{"vocab_size": 8192, "learning_rate": 0.000544, "doc_mask": true}
Each number is 128 + 32 x the weight over its row's rms, rounded and kept within 0 to 255. Layers, rows and columns count from 0. Numbers have three digits each. The size before them is the row's rms in percent of the matrix's.

# layer 8 MLP up, 2048x512, rms 0.0435, rows 1000-1027, columns 0-255
098:129130118105085108104145094105110147146163127139120098133133126213127098129092104124121145110095101185112109103094149172121140161120111089109150125111149216102190144088126161031086141155175154172147113183131098128149168132124139116123114101129104159163138114172081094124084129103165168128167103117149110103120099124128153118144072190139144069102123150140175136111156136091118125051078134141090056119083053165120153160091145129151136153111087118130069157130137145161154175126162139119103107150115105138164121114111143097136186167096160137100183197139173133190166166078124142127173125160092172135095097202125112104077076134171154086117118187152150116131069079058094146100119163134090153057115134138104154063131169126121184088123150080128088100110129179119122112199106111
088:142119158110187103171096127116126164183138081174136084141179099129063090122122074139114104190173141119127138166097162132155105141086159144128162078124135098144131129136108109102136110149153112136131137067107216165122106097161078122111083165124113200062169121155145122098123105105114088132120153184171142141137127122131105183134140135076068057102126149147177105127149123220210145170148117081118098139194119172162136160125140138143182130191180101115129167135104084140175149132090087127144121143145130145070136178114125109045086110112130165127146122131137014170096051075142135101160145167091094107166145099164108107105169145119096141170139099103163123121134066146097087123096158056143028147142137100126117135138119069192141097084148145104164201098141118108067100166104149
091:105068191114157087137094133092151130165119083131124124136114118077172124097106115131129133141119110104188131127110124153157136119140096068122092155082139101159112093138198162102126150178203166153208184141130122102104112165131135197126108155118134113106081123084090139142143132120156125161105109181126158187120142107102096122106118105085175100120142112100087119109187147098157121103122163191069118165121141152148147116090145105127111098156147116175039121178133156122138177150121096117140171120155142133000073105114097105133104114184074160142120200165115116134087068100138085094145116107129153114148160092128211102131167181091158099116146098142105076151136077176132147067130097106140078102199116116185115101119139161157104084117088210046137157153149143204143154141105125
093:126188148108118151151125086091114144102139102148098162089140121156116095135118113137125101124098206144121179096127074142152188151137108131194129134171150119105166104102115113148172146129118110159133111114162058185135125096044108095158126136094100105102082197131122170120119147120072131094144113136104151037132102155114083118041087146123079143199099149159118137036099116141100098089147199158146104162106136114110187095114204114106094127099141073141127154132098177133174093116152155126167109196147121195144157159132126122144141163129113150101136129111128115115156118183134121070137123163133071146084117087111060141117123112116136132105116140122090107097124118120116091166102138143132168138115103136103074114132127054163138179141130168119084119121115128121151103137103128
095:138132169179064065126129140084140158111107127179132131120093153107126073102093080137105112100157150161152115121152119080220132142116172084127125043175165130133204168078178095143113110108128115146118138169167106144092093093139184114112114113115134208118135169176129064097131142121159146172122167169106171167161111171068080081124103152153078131180160129128090139112159109168138171103089190163164106144133179142163179130088126114197127113142129117129090140144130120183106203156114133133111188120115110154133116109172081116111109159162073116093147164105063166065138131178082156124083106143147137090109129165117132121161105131150105121093138112109143131070131159126125074164131116110155125105149090068111088183155139153064088097099103151161166145067146106133117092109242166
106:160123152095102149120133153087135119114098049094131127077120140191095161139135164144111133107157161137136152146100131144121114180142098174165135088119125137096138148151118099109113185163101160167089134122146135087092136116073078158133133178092106162122049120158132109170135137124124177144160123163076074134059110109063102153115128176154094104130128146144111109141066079118151085113088155154160112171237080148068113129136096136119183125136137099111112196143153125139134113121106111203155093147141088201197183132131103164124089140147150143144122132139139139086255205126095111142129156163176149139050102137143091141100109098073102070177146197098070131125046137122075090094079157158136161105119127076115116140143140119154070154077120126120107140114110173051130180185140122
106:160129093117162097086162090169157098083084173193176095076201128145025133129107169112124117105124147130109148148149162105147062124133073114210145111107197166105135129112142145080124162158119101084087162123144160118159089176131127198128107130106074152085125099111103109050135106073162123139171126143194059157191118096095132152145067172121209145115126136099128145138118081082097178097107135162162098134171134157127113115115114105152161115168152090107086162097176129132205138099116124154122085111143135152123136079172145113075139108132153146130188063158116124145027085140126126152142161139162118125123154159120104119054112192124151164083120126175147141137145132147170095171110125057126069109135116095164136128216152109169066107073119127127131156092092126145252133102105145
107:142178138131119086153120141142149110145123180118171136130127133095185098134134188122145115076128132166135138134112113061071109088099116133137065134152125127110123138116094088120157130095105158133130104068152108114088083079104180162124137128112108156110102140154148124101099106092151174104097154109154116177142089123097126139123111100126148106100150113105151087131145089133050133163090181178144132141144141100143064101121094121112137120153185130088071096186155233133062166081133124094156136166160142105070160099174085151151174099100156116117185161085114129126108093154129165192139123140141093120122112177119128085090129162146109112103149108149158067197094101109148171160120125074147075098166186107122121122141065104148129122059113149145150103164105142099135090098098148
106:128170106085117122157132121171119129108155137105122125085128184108115158159136129107165129136158165190131127123125166127169074093140123113188143180087149194130135095142113091086149115135137169134114112173090050115100127145150145114113148129117128168124177195079122161181151113081094136084114121144104136112125124053111174132157107134119124154144145116124154087119126134150086161042141130144138107173167139132106070129129128146178101146149107074133074123071156088126142171118099172127147144125130117180137158104112132154178053146088170130095115093148124169183131173119154128158185155128185071098122134062101156097094168135105036142135165139113116128109159165093137082155142148143140153190108145149089183109092086097136128125079098112178138146177199142076181102156153084
105:102124137127177079062150144101110120126171198127067109091082138187081166143159115139074104168124123181134111145093087072051130136139083088145128129119132175155087212164120158124096126149152186115111121090199136110154169131124185173105104091128151182063110131112143141090095177093124083163150105081154140194151125091128116181136095107093128128139144114090160116111122093147167130133138135098185167155084095088105119136130145105101155103184154118180114104190093123117140168145133128130160136146129122068082137101159146090135153122073091138125041098190184045111107168077145138131166126127090116157096173150074122068114115113123152124133113070186126170116100060129156166060173161087144106134134144164082156059146163102181160077087103133124080128151114129147127076140147135
106:155179170165064148161104161114130114091129116044145160100111153168088140101110141089079061187162121098184157112125133122121155100130150107177087153140122161147152039144142100111130176117158150093113169139138116132119206195154131117096069128146101132085148185151103203104092133087097112112123105165143103122101134107123126137123119139117132136155159122155084125119162126135126079114193123184190166181102051143077118127128111076129160131094126099172154105183099135175110120109136121144161125160152116211180174048148165109084172124095113132132131146084144112209146184123104099074130143145091169110123100103138135175236122082121106112157137165190089128114113103107155088122087100176042115152103151161114107118109105131138076149130121127129085161082150102125177141200119076
093:084110154115111101136139149174112151106130139144090145121177132083115153143116081107159122111099158145127132136104205107171118111041112090144092106136159123124079139096165072089097180127174137176167114115168167121145101159131222078136119099198117164097130221163127129074130094120145152139117121074152082105181083124054110139153089125146158150165181101148154094041131110029109128087128094137067123133128142183142078096119116129094141145174130139119091149169153094114178128163134077179132167061108112107164148121151143117118089080148189112168026194143097164109143096164142134128144123137133089105159140166131104154121209121173115095133142131129150105102087093107106114092120134139129155147107139120072165125125126159098133133126157152096135102163153176125132139078147098
101:132148140172189150075145112085162119148121147133128159180149147135116099118175096116103124079147131120113112104116130095094132113082174132131094098110092094119122169135132126158166138095142089166127113071113148109113143148127142209138129117177115127070157113124100151096086132061141101115081127111070127137107141113127147113075196131148164119150071124074190105145050132103089158168085179145099184157128107104086143082088090119120155100086175103104109080117118143058128126119131133138213186185105157133162132139146138120157125137112109109099161095070119106160163143106162097151154125125150100066140059166132105113087105132157172150210151142129157145149119080121114125115135117105135075122113136160099130052154129131156119106060132101110131095115130139089116125134165174
082:083133139079173157159117123117166149168098157041138154150163157178135144117127135127115139100191136101130104115136151142119160080161087156177121127164134111116205155118116135114162132112123058134095215086135148164105124129108062162144123119087052019122109071159114108118142132119156122149121160126107150109135131110119102130072147153146128189145066179167173133148113087126134152140071201149152105064167127120109154126157056116056140130086164098102100086150155169141118161058145169170126129187084162153126125122117062083086127141134096152133116157141126112123098175096105077162098105073150115153114072097169162151138107106143175151158126119132109168115166191110117123124159127155074097210168097128139145102081165144121156124069127140183114146154069152180089158151107072
103:158142126128106119153122126090172153188141159175121098115140113177121137131102125138135132131145155111149118124109059121173126204132173156070156129186137151163151230081154137199109133128162137092114071146130127118095188148134151074151150123139182137127124127182152042133143127068141144132155151082094197138093093137120086124105133135182107091179074146178116113142125139095073144154094137150073098134110140126080144166120144116147143116131111124093127111100132178121169157137163137155209138110122124145112097110132097103149120162190091145121122105149113106119218179120129181120121140183201082130184159134063150091133109104094057124182159150097133061119056109122144042148048161107135106093084153133062140139122144129167132124145117132057093151102155115195105100116153172
094:124089145135181162191140176084115152129116060089121110184206125161117067118125121147124153096197156139158113080124121155143108105176188095134149153117147086110140104150139151097131069150087052139177049137085140169097116154126074171133161136076058063129131080112127111158139154228135131129188095127160138024181130169165175127112135179132204122139080159136112158110117141089076077150133124166078074153129148147186168132113114100101094097136132110161091131107106110061114128111109088124119178118086106136169149162135136082100114161108109091070153086104128083136126128126132130107099108150100113102122123112098119125140087160093082121149117201079105146128107115105087165137135113204158109145104016147147077141133151172075154105159173149149098131062116138131120140113174106
088:124091103154053161132134081140099105094194094091098101090163127144114143131124135122123131171156160126146149138124145170142137112140107125136182129106141138084136126058191095111144130159155111145085169056108082145179184071133134106113138097092126164106084151144153141150139094106118149136148144107124159150137137118119137055154142182144127131119132174106102138076074102177123197105136137150153080121161085166127138123148126102074158126146120084129142100156145112144165163104169131194097138183060128140191211146146172082032156178099152107118141126142146085126135164167160135105129175081113144146104148134132105114179166153153195125111099173146143100087124167041141110105132130090054146146136140169115123138113138097112157096142171088167081082121071109113123156177166117
092:129144112143173147050210172205166105198161203121060143103132074178135140116125087120111077170119117160113122151093081131100162094118132079164112179102107120119056110148109158112149157157125072101122125190121120137119106157109149092129115100132087092077104135078151127142100135133125093127101087137139106124128106182111125099167132149109129141114166153124070128171119124108117140223107152134142159129067126093108128161164115126087132150113143125087110081118121172065150115140160091106140155091111126092110120118192085131115160082183101128043166125115172133137147068182121145134128138110136097031176142130165183111087150122075090103152094103157106155129143081173096182112077105145143177103131168130105132136132200161150099072109124128161093079122086148087139046091067157
091:099098155130092116119134118103149169091110031141151177118124112089151077161103134113147151203155182126126129113091157159095104091172119150134143107128140101148107137086149098089105153172177141132101110069115141124134084149118016220150122180130058133150133115138130047093141085115158139152119096201174126056102125084076094107134122170098219161091049143149105113155110118099111126125102139144122111152147140123171132123114161116194089110152083126152123128125121110149079190104112128166169128081110114140115133111129150125113121186169093054166114173144175079134074114093139139101116147160160135080229144141108170176133134135035172142093138071088136127118053126158074162064104098059073144083184158130115137143099139156216173063154171090119087145074112148147098146154150119
097:105086171203143103125163152096152168139133137062153163120135108094189154101147145118102111137151134102183176112147085119140118135125160153083109104161088109115140094082139075102148108153092077113070095127129096100114138101119133157131140154117082154130107177114179066069174114101146122083118121112083182146101099148116173143092158156128129166146124157165117144176152106112111156162061169149155156151125145182139136119155080136122188164074119094117131129172091125146086106123161133085143181185166158177107126113148154100066129157158148139107135131063101158181185157151126123194097132070244186063079130150203142112174134083143127175102141110128109123120177153116097064167144087198105048129178139128081117126115104149101096115144120169125180134146177093147141127113120060
092:089093176170164190168115140102190165138130093114111133146177107104127163119106124061092109140118113146156171121104110108098135096111162094131137091157139113129112089168139130118122180159129040161165167108116097151122136132106093121153084135098052126108103177114128138135144103130138130154123082164214131176135106087095170155150091140085131139140096132178112133084123095041094168160119126168102089125097077146130158128122109133085247144110151117119142164179191158107194151089136115176131144119131126178059113126156141085081147075157110102081161160113197126172113116045084162158147144123110125129202163116069114098171143180101108103163118085149103095085098112135114147102111167161112074159174123131180119108151116241150144136129165136084107163111068154116129129156113055
100:083182153138101111126134106124160151123181137200109150160078117113193133180121102101085096114121133118121126156120123097128091134125114171085127088119172064135114185090164172124141152162165112123092108149157082152141100123137135166152116110120104134129101146118104123204092069159145125171135138123036194171076095125115146122148155153136197103165103137075110100085088097101122138190140166200145114105064156183106163142131113135136082111116161107156112090142126192120175118064088068130134130195109132093112175174139155054148108108146101096123161148126106110127174181081118192127157144104137103123114149123154148135111082111125163123133150060177150082116133148111151120078051132056089119068132121121150084103199120141165058129102159151107120156028127157120081141144139162
112:106098125138115152151131135072146225098167120139180128180102121102194156086110104133114092072157167158144200135148193096083098097102110136133122099139147143125150139139126149091120101103087108117151110137145113127123133093105099053157160109136154077088130154164137065140130101108082156205089106081125125111173082046170105146156093107135107142150077133103183136126168115153075138072112133114119144114114140133091165113126085094091071114204166096151145125106112185101137174144184089156093118187065137134065183088092084114078107141160153099140094188088145094107134184150113135129142136080148130133152191083145175195085131138160185137073138124093134093160136122109160145111149115120073131131137100120150164107141106158116135168108082132135128140141155140200128127138156024
110:163127108117139108108147137133156103063152236195152125094176159114068072162149147117099089129090144105141153144088124119101143093170120127164130136129215111123168139101122141118138153161070093093158154122150101094149089157129112138138143146111130166114096117159153148097148087110142141142120071094179170133148159121121172089147124122107166087129144111151060136120132136103160117124119134136112141131089062191094085110122120120102169093172138088050161101142125146100073168124064102152077123124172121108136118084131129122129170132137084150178114022156118131103076121140110103113120067120073138076088080062103147230080178121116157143094138154142143142101142084104102037149157187127102112144124099165138127115146144125145097164095153162059146186158068098174190165107079121
093:164133100074077124094159196113136108143106136173142154121165163061122062057127130139115150090109187120146166110095155124166167092134206019141153079104161105101155093088105105138130128147159117094044133109119108084099119148102108158132095125092142103130109103195162098053164204127142141134141123220114082167143109144155170115118128105093114140177048139176187143156126155103152132157105163105142159136153082140153094101094114142079091122139159088118143154103130132142111206128045094131078122112095130098140129085143094168150221150169146109134157126103125130137105127233091103088164117108068118198147120153152190127157191126093102145185139103164114127180155114149129135126142128160157104055151084131153147126101164179131098076094189129167108081129122169089133082091125183
106:130152142178075116145094123144096111079125124091098129092061128182117136178175104132085126134119114120113161088123149117121124158116139103140125141060051166101144140125107124142166106103127113118153124110104182149103189095146177139144184116154102138129140155169130167121128123062119122089032098134097135108109102139096133109130138074151197167160168153099189080127136161138115138062096183118166163131122107116112125123102079146104099132110120142125091129184127165133155126107178128149093170115104172121222187082123099085122163142150105103117074117135082104205138160096147156148112119143133105078135060152158106114098115088136149214111124153166136136120044092072084187170120109134106127125138198165093131177110062116157154143142103082144095094072144099080154178192171157
107:122125176202117158146142154127179151075139185094138110157172128185104124110174145107101107119096100122131107077168152141124102098163084193107149140098142150141107106131100167100131162103140054118157152202113149083106177083147051128123112151136125134106104146169154152149118140120114123152102109169135152135132115082109122182075172127159139116099161184145097145135159075115116185090103130165125114169143121156108050117117117103137211121131182118153153098167213089090085169125075113174129136167127102084116113113168149123056089130136179180095111089111127139202157155168139158131124113140140146131135103108092139058150151122146119151128170147077110145115116102072134079146151161138079084085150176149128200153056047152104110204104149148150144126092091129149158121109073111
083:140158178103132096138118137042233040157153117128150114153143085112092116148135112083175115105177134129191131124153152131167111110110106185105126095095102209087141161093133092119098100168021071163127079154124123099113126152192109120131151114093104145120177107189133088114127113092166142123100100124146130079103144087100117124115064125097123147119093152102112100151132102110143153077071191133159172174097156171072111080090120118132129079140148095129124075150119165159117103121087141137108130104128099098086137110177132108092132108134086146136105125082076103078157120204089141102171173130144130148084108144122148163157182145121080141099145111145136149152069095078145147163133142128118104118154115123145080129114079071138078144112186117152171092133100141130155146074156160
# layer 8 MLP down (transposed), 2048x512, rms 0.0359, rows 1000-1026, columns 0-255
099:132167164127084110172098166152148142102079206145075120140142127067093092154138158116191199128113155136148070115156125171082173170102127170153080078139128083131072115118096132100099083148134094173087143084128150070217056123118115182142123163132178105147122169151120144134188155080070136059106133139195071124170164133103137087120115078155135100117074190124098198123117138175138100115159121085162127128087114098104138129167164165103141080047120078152119127155146131151114090119056126134134143088159094146129098164152150155077128096172112096094132145121132115106035155134155149145121131098117144125156102105095150114193124106097136127135093096114159149149118104177128152153099131125123129113118121101112101162154129082142153086143142148129146103170089169178159108077186102
087:142078116136111153119133147102133134127142139149177087153085154151117174131041214154059094119118099119178137136142056111146149131077182130112072151130134091128100138109100160146134159088134134095044094114145089118125118151169112098104135109105124105169070140126151114090126208138139124151128116096142131133077094119182083119139183099149097123118129184123052160099077101137111117127160081221158120102165156116152138132087113184114105177122127133140175118088114121154127090136148114135094167109143157187104175102130158150083132145189159151132139151130139179129149141178123125081097139120103141133120131109148129146151060134101159091112051103101121144110167185124168062111134155141122201163129129169138121133123106097093114133131129119192108182129172106110096130130178164
084:133094103144079134123127099104070124070108133077155133122073118147117175102151095158149116127152226172096148099145142114173145161104195136150105119114101180119117137177102103103109078132103153149084106148071174154138133121165125078170074093101210123165104147100129132146102103160149127064080170121104155137143149148070174112143130214102092130157168154154157100111137094171102136132130096127157128086132097053154140120123103163153113143134099112126183111090092113173175158189117120126116162085134219138133132081144088152099193122077120146129120102111142189091102104140162103095118148154167126115091160131108126152140090125201151208137147184115155114154098121190128163121152108140148110144100099131155086109163167122086163117180069143150156141148143120064118106164196109
096:190078091150148123117182178100160107164104155134132128141118167086170147116119111086130155145155061125150095063095191151120133119101164127077121139064141099121060201161100174089128083124157138163110049179085173047105133136184158140121168085163132155182164079122109122136131186117184120185151134128164179162118140156133186174173153156187150103078160036116139153176098100132151120141107113128094133095141096109109122145168075124124133120176114131103127107135169093109083117123130102123089147114114142049107107134113153120111119146133146099152154117114173130133099122099160170159143119061126174113122144155143162126151106130173124134127149139126151143134142117101108161152105093093099115095198142126158187090121068177105131128099145079180177129098101146112092132111166178
098:080112153139095150182126144149142072127158112137095120158140127120184127138117109166124106220155122134090127107156156168166135160090167085144167068157120044072106146140106084176142121120186123170147126126139069100157140148174146149146112158091136168127128113163122083126083140134126092149160132193145111171106144097099132130152119123119116086145089090136093163121131145154174123115149136172152131115153133116106128152151129164185146099130167096084127129102109104181122191104102142108072144107105192076091105161135134159074084107143094121160148158095125095124110148046157123066159120095132093118114140194071098077145148190159115099097106022107141129080089145125131110139105155054161143066169155151082112099135114110105162112099137156171148164187114127146072144128173095
109:043083086155131126149114090140196174192159166141115124101109120128153078123105155139144130145131098108145136106136193161117165103070137099167161110115101107099073142114111133124123105158215115124155125138125178138100176123108117143094138134132113149119132180128128146097152101154109153163054109172132120185118090168122120134119068173057059085169121147155154141176163153161154164100195155088158138114073065118132102124123106122132129114072148110183182129103181100104081165132114132128161150108149126109117112172105108152129071147121087079103161141150178142142154096166122170116148103123140137079160125139142175099119200091058153133070143110118074094149122146089144174091134161091146126133125137175147135139107087065156094146123065156143142060111127131090094153139117060
108:200114103114095124100142118141102130126117120180092112094164129094190130103099128140164110093168158099138147181102079146138130128136131094060187123126132124127111171133172101069113116111095127110231153161078086065169119112137099155137134152125070117107142107121138081101132100175154164146126119132137139148115113155114142129144139098125149120127149096151109109102147109107081150107106157176121101134120122183099158135114138072123172150108120158088096090128146140117110084129130115200126129060173114111151091077133044125181115201115128052135154131107120129150120104123138152123183133154113156113122081135150123151105083104117075123113154146115157105085126148155160119082120099128123101103112099105138171166093147092118181136154077195126154102164166231117150138115136051
116:143111090120142153123186084094111139122065153119113076173114165154122140118085094113152109159064136117106067110152089121130132115139131093117124136139088136117072176117156109151077202095098152102173125163118154122094115138147062084113166115112153167124195131143098110161147076164158162181086127157132111142125116118105180086182174166127103087113191106134205123188136147160130157088165102129077196076110123172112171090131172056126189142105085064100169102146125133162070176110127085179107118076086119129171110127139157129125162153158129114134142119144115120131151107100105099105152117095179143064148103124124078160131137068120108129094172103171061078107127117120125062112172122193120101067170131062126165111097106131098181138165163127087094140116155085134076143100137120
107:099088145149143152203133130105109119129113166141132117123096121107135083153119205126171140115195127167117114125141053114035155117198136089172148134163145141103151117108097099103104119134134145139096108152143136132126136131136170088142126080091154147121109162099127158146106094091147113096127139047081108139122075137130077118150118178167172183151118126163131145093110154127112116182101133094125173149145121092132113127092138142111135117128143109095152126150135130119122153133143078159133122176145114146111132160111147130097141122125132131152169155160201087086087132171144131070109152170171131125057086123127120104183123064099144182141088152131079170116127182125126076131147118107077106104108212129102153125189097164159160155142161094078112092106109121098154137198160074
101:187191104125129092149133166177076108180173138133114120107136084134175107125154082087064144144167062118108151127123107152123088142089144123114074102159104105148138080155103098151093133101120084102124115141121143130137093119034133118125119184108204118178134153164131148124158138146116130081141106111211140099111140118146147087148139139163049123122186093153130119127167122134145155126112177121067104123109137126121179101166180148130156175163113095122150170170117140103174128138160154085112136148180116214181193121167147141115193102124149115125090098076055106161114207170122136127107153171123093156092115107082104109126074104105164107101159117126158127086120139088128182178107127145143067143097125099144050111113147112155143115128120168121132173161120109140152139134125132
092:098127159152103145134095105073140163162093173183131116198079147118117111086132090180175111162066055119149116110160113133178114090151108119145151114171118119179154103156112102122170052161101046180130149121106144039112094090099122135104129173123150147086065126085126097161148188129074123081153126192099100125111078147101123168107130125141086146106135112194139165094128104163155135135138189132147096115126199079197118194178120164163142172142136104125032149098101132125192120147149075085000166132114133132166081096163182122128138160123103118093123076143146128179159131130083113137151131121057106116151124134116127115099096147110210146093136105104095180141130076154156124184138149133149123123101083082046086145088109167127100076070136124182128114144115146107125117102176117
102:144107104143198186174103101068115099110093163150132161111158075178115121075158158148128070066124138155193128153131183135095112138081076164080129099210082171163155102119126114110181089188083129104099105134079151176152130138148062153146124142125170128140121124101124149144126102130158082164137175089079165074093164103103144151076138161135140129134170168106139186119069148197149141148132069062080176084120138071154166209148106125172104155161143144126106126128135135122100163150116117132146137204085136102102122117112088158164136112098100150131152107129167116104141147094055094174101122162160096088144069154112127171099170093117134089103137150145128153136093139155067167148117131166045098107090088168124094181198155093138125069153081139118157111079091123175138121161085124
089:124157157122108160156178123131102159144159121140104134130102105132099128080123157139088119109204139150121140161152102172133091075196116134132125130148108172168128086179073113138145109093085102071123161104162141121134172108162127172063103094179147139132116101085148145152104127127161131137172128068097089107140113140120118138115118142159116187145082090165061127190138161168095098127107127074140194089173049123134125151117136110102092177120148091086140132092101103096128089169155170144159146084140190093167160131099122129181103113138124194073146101100126154109194117206119127114118124082103165110149131152124068194180039192145136122114123124175107114127041124109148098120144108125142116140201155134094114168180128136136118090086141116154136109091154169133099151135119116
083:117110100141122148110171119163117149153155189109188126154109146090128144066102110200165140150172106187071155192133148133122122170149118058137068143123197141099101183153137133162161132190146127123107078106163152085112103121138093090109085113173121156145101154103166111148121091162103118131149140141212101097133110074126108163153113137078132111169085103079139086138161055085154061135150118128099101125158146159187085180134220155080113167081109133148091144178189093147061172195150147153122124111109138163192125115130171194145138100131145156126165084152120162162139128119059166080126145101128093131164145083115105159094100099185100125116128123165119124119116084171149146124105188142102127097166117085145136100139126100111106160172111109112119152080148060083115174159117131
096:114113094160134142155094075134106160151136099123121190154142130155135183130154070101129141127055122046113117123182115146117151137159123139070169141115147118081142112151151123150058138156057100113130053117119153137115141116224085179177159104112144148147124106167122094118086086122127106101161110137147123154147155145124184112062135134091205133126120132098097119109176161113079090157167143117108116088091151111157135094109120114114118122102085100149139100064132139138134149089172164131072131132090160134121140119078116110147127183145111095180153156086085103194171057160119118145153129074168076177140118083136147160097091106206144186126135133085116108130119105132142172091138107165153126127133149081114117097193101179159175148162138096182153165153148101153066107187088081
095:135173132068089089111167085185101101103156153108160083108127124144127091115147107194150155159094129137138181165165126097129151175169072138139164118097093144079190121095118132110122188083152160126162154134151124125145166081152167026104128168159172140132086131107125106113143159159136129110095141141099092134039148126067124099116108137158109133126101109088155081132109130177130121060149131142178162115112139111070143150157131159128084137176114149115109136176142159168146139153111186135115073101109132138118154106126091132130142141131100154167080150190116137115101112157148201091107132092152140151141125119139167143012116169121122125127075147142130119140108146115142152158098076068121119126121150126097116093116151138092166113165147086133120123143167142175145107142092108
092:150081086113173148127088154106111112101108179132100169154137108150095054133129127149140113127089117107160109092109104120164092090097170175105106146140102117128137078133111166095099159111149152103149113128150219199125100149088167094137116116111141119099206165080134201085117147125152161122094144115092102075135138116086121185072147107132096146142109170160106117172098130149134086154141179107167125181109094140134157140157115138098195153080141141128083157081157207126075122162124160074141131138176121116103121074107094147144090166145084160155156168121158195127130087096136153107118126156125122139146092152114134108154136080135133113084142084097104128115113149097130159161116143192160183152092102137156100150121111095134156109083082114164168061115089089140147132126116170
091:139115177083150151136138178125128087078146096173112156117067074143158083146113139105124150130101142141157148114177165108168139135095090166130102108123151066221175107094081111124134111116189112131128162127151118118132162105204152145162103095140146139120142154118124181125140078182124131111151119090088129107171138154124081101120154134137175179149150167138113153090182170118089107142162136113142129196122075172096137137181181141149116100132141127163138111091118129144109132165122172134116069153162112077122133136155153096118084127120096101117081083108143148056042165176067133133099143148075132178056138207155103163125090141144129065123106057134150158047171144074097121166130118145153203177157104116153146108095146171069103142056111182106122167121117121110133192108083130
092:128124157119154137163136128113150075126116131115141090157114136168077126157118116110092140082138156163072111128142118137139104086143093135176127155108086151095167144097123151124137133173078093099090113140116114147135120133156145095122143067083091061181141152104132136175137172129127084131149126062135127135113133140104131107098101184161115179118141172150136116091155153086104096055126100110142147094135094075111074123022160115180133145222107117124146154071118087168110127151154134096129152168154151118129100086104137187198152110145153145090127142200095167196106081151108081184109098179147105110080075149108110128051168127116028137136181160146136197148173141121149106177070133150102149171141111129087112164129122142128160179097144122157126120143099158129179071093126072
093:135185137113099105128107195096101061117136169151104125140136089146174145149073112130097143153130111152078106181129152175160153089087124083131165057105127148176111196149131152102084123096151144060181115182140154133154135171116109177070120182148168146194152134143144051127151145173127064103112150119191112115127083135142192069141145112117130113125088059126110195207129147086128093097202147188149131066179079143094104173133182163158045152139134148135108135149189069164108155158095141142137127067127084098151122086130116137170086130101153126110156134103160149115102147083138151093135145133100120115138134122132131170114121120105183121092119104117124168108134121193145094092129158087149157108096135047087151117196148128096183081157136096122193138157101151141090103085131082
087:126103115096099179107114130141133179157140074146091141071115091081112122119149165161140130097117190144073166119149156121101158206142153140089177131186091150095156186150166125213160124177074137094114133121101213174215184151069123126169183136099110103123111189139157130126129090139115151057158135162131136089100094155090044132156110097117081152135116160143175108078109115136170095129164117135088123125152127152089083065120131146188130138162087130080177114112081159184166130133088159158161068125111108128049130148057098059119155123197185196125128123097154186062153148144128105099078125159133093145163146156085089156129145184092086107103116137170144104131104087087133166107132172110138149186088092133140080153105123150112176085139096168109144126123152107102162147149224125
095:118071181111159143127176152099077172128142127153134144162075084163157111147145102160101148136139146117152189139147189146162143139108088107161052206116128159132147132113161114142079151150062132146184181180158156161105138155119144064168199182120084156140179123156121103106107164155150143137162114089144121084123203132142133128173081133093175150140161122148099119102170182087131156080121185169116122135094130108073135075114161125106138113136146133139169137117062206156131147148119118102078102162129110069122122122164110106164089131118132183160120136120130120144088175087111083078118123118180069118096130114176160130109126133133114190165124105132191142127154085098162132146146147190114130101111142119183105089089134141140149046148099125144113093110124078151104118109194156
111:107158130141124119146130131128057120162082147082075184154110108123119114108148158128121115119072204139139200145123106138132108123158190131106105147126166122125142107137141154110126110110132185124132114133125123103108127140171138116175168110062102103097133094134125124103118131122098146128132091130105123122102152130166161147160171140095132153167116085152160231105116155183142119089110148164074137071161172105120168184107133110099129095116110132126107114116154167082100145148121110073144126101174154163144119153093157139188116163087162049062149123211117141124047112119124105076112084189121154059104164193175115171098129111131070185132155175124162123153156181098195163131174117185105121080131146133113145155146169110082129128109083092097159083089123124130151088144133130
118:124114122155101099119158112111157111077136161126158126134169116114156112109122147127167132149126173112150096091123057120109141055152137156124224124094088139168108102136095139123121118088077133135172137152151111105127048141151072112078106153110097145144127095150105053119136200175118184131116140201132103205044184114154116164146185148151122174084126196171121135173115124143126090097146130108176166122138119057120175172090167131139168162102075133163139128133102127160062129117137153171108080047152116156142186071127111106123123154106170080097135123065159152124132172086144149109100094114142119090142064086164175126051098097128171127124129143084115128132117129210123128128124144160179136099111115190134116117157100111130074148216110133110123159141104142064076128164058174
080:143153054111151139124167194127108112151128190187136133161114109148159066098131095089146116123026114160138195152134115132090152128143114115114138132095135093128113092160153169149094167094123151103173148146134146099113147187058089177097142147121149125144129058128127181090112144178179150099152109154120114118160074154113098148151179148127133112120097124101136149123165168095096168142118095125167167108125136161139080113151141110074124072119126092110176105156125100071121140167074084108107137152177153106087092125150074171188203122162141155121137152085172128093152111119145117136155145161090104161084160127127095178108128166071162081151155113113135130135134092174177152158138105120113118077095105169105141130122187139146101101092141120123046141180137153153184069098096157
104:148131121086110115085130131168142113111157133147118098023182090119095134137069149095169140138116146155135139131116169133103113143108114082189127086168115108133143127146103129113120145089148180044141169122073155120189157096114061148128073164126113130081153082074128174133089124048079192182191119103167085073164111136139154147129097123166174150118155139085101135119143120127142157141130101089113105142149149146165182112190187111159144163159148046140113139136123158092160075125129094185150116180095134153081085117186143217147126221143137128092154127150079134106101142211112129148158112144093117084170128136144095124146111122137085070205122162129088112124154128128103101100112114197116057057100163100088156113156164122072100105155108144116138121142148114164120106110132105
103:150150152155067108100169175127084195107059159128130129144155125156136091165086183154188183154143121184186185140176161162130086147118169133111122119148146120162094104158136143121126093118121099122106133140140143171125097131125145119138116111160176167157091178141104110131148151133057082155103119108145179111075087106096114142164110119105139168141162115118153146125134110157149150151144124146089089084105188113121133169030116149153135153123118143071181122211105157095155081124133130085139132125101148150079139129141110137122089171158209121100082132105109087104102154117122114155127119136207069139122090153159191159140123123107091153090156096157109099168132132145149191155067129136141217112204193129156053106137101115135093111115112184125168122095127157066108070062137134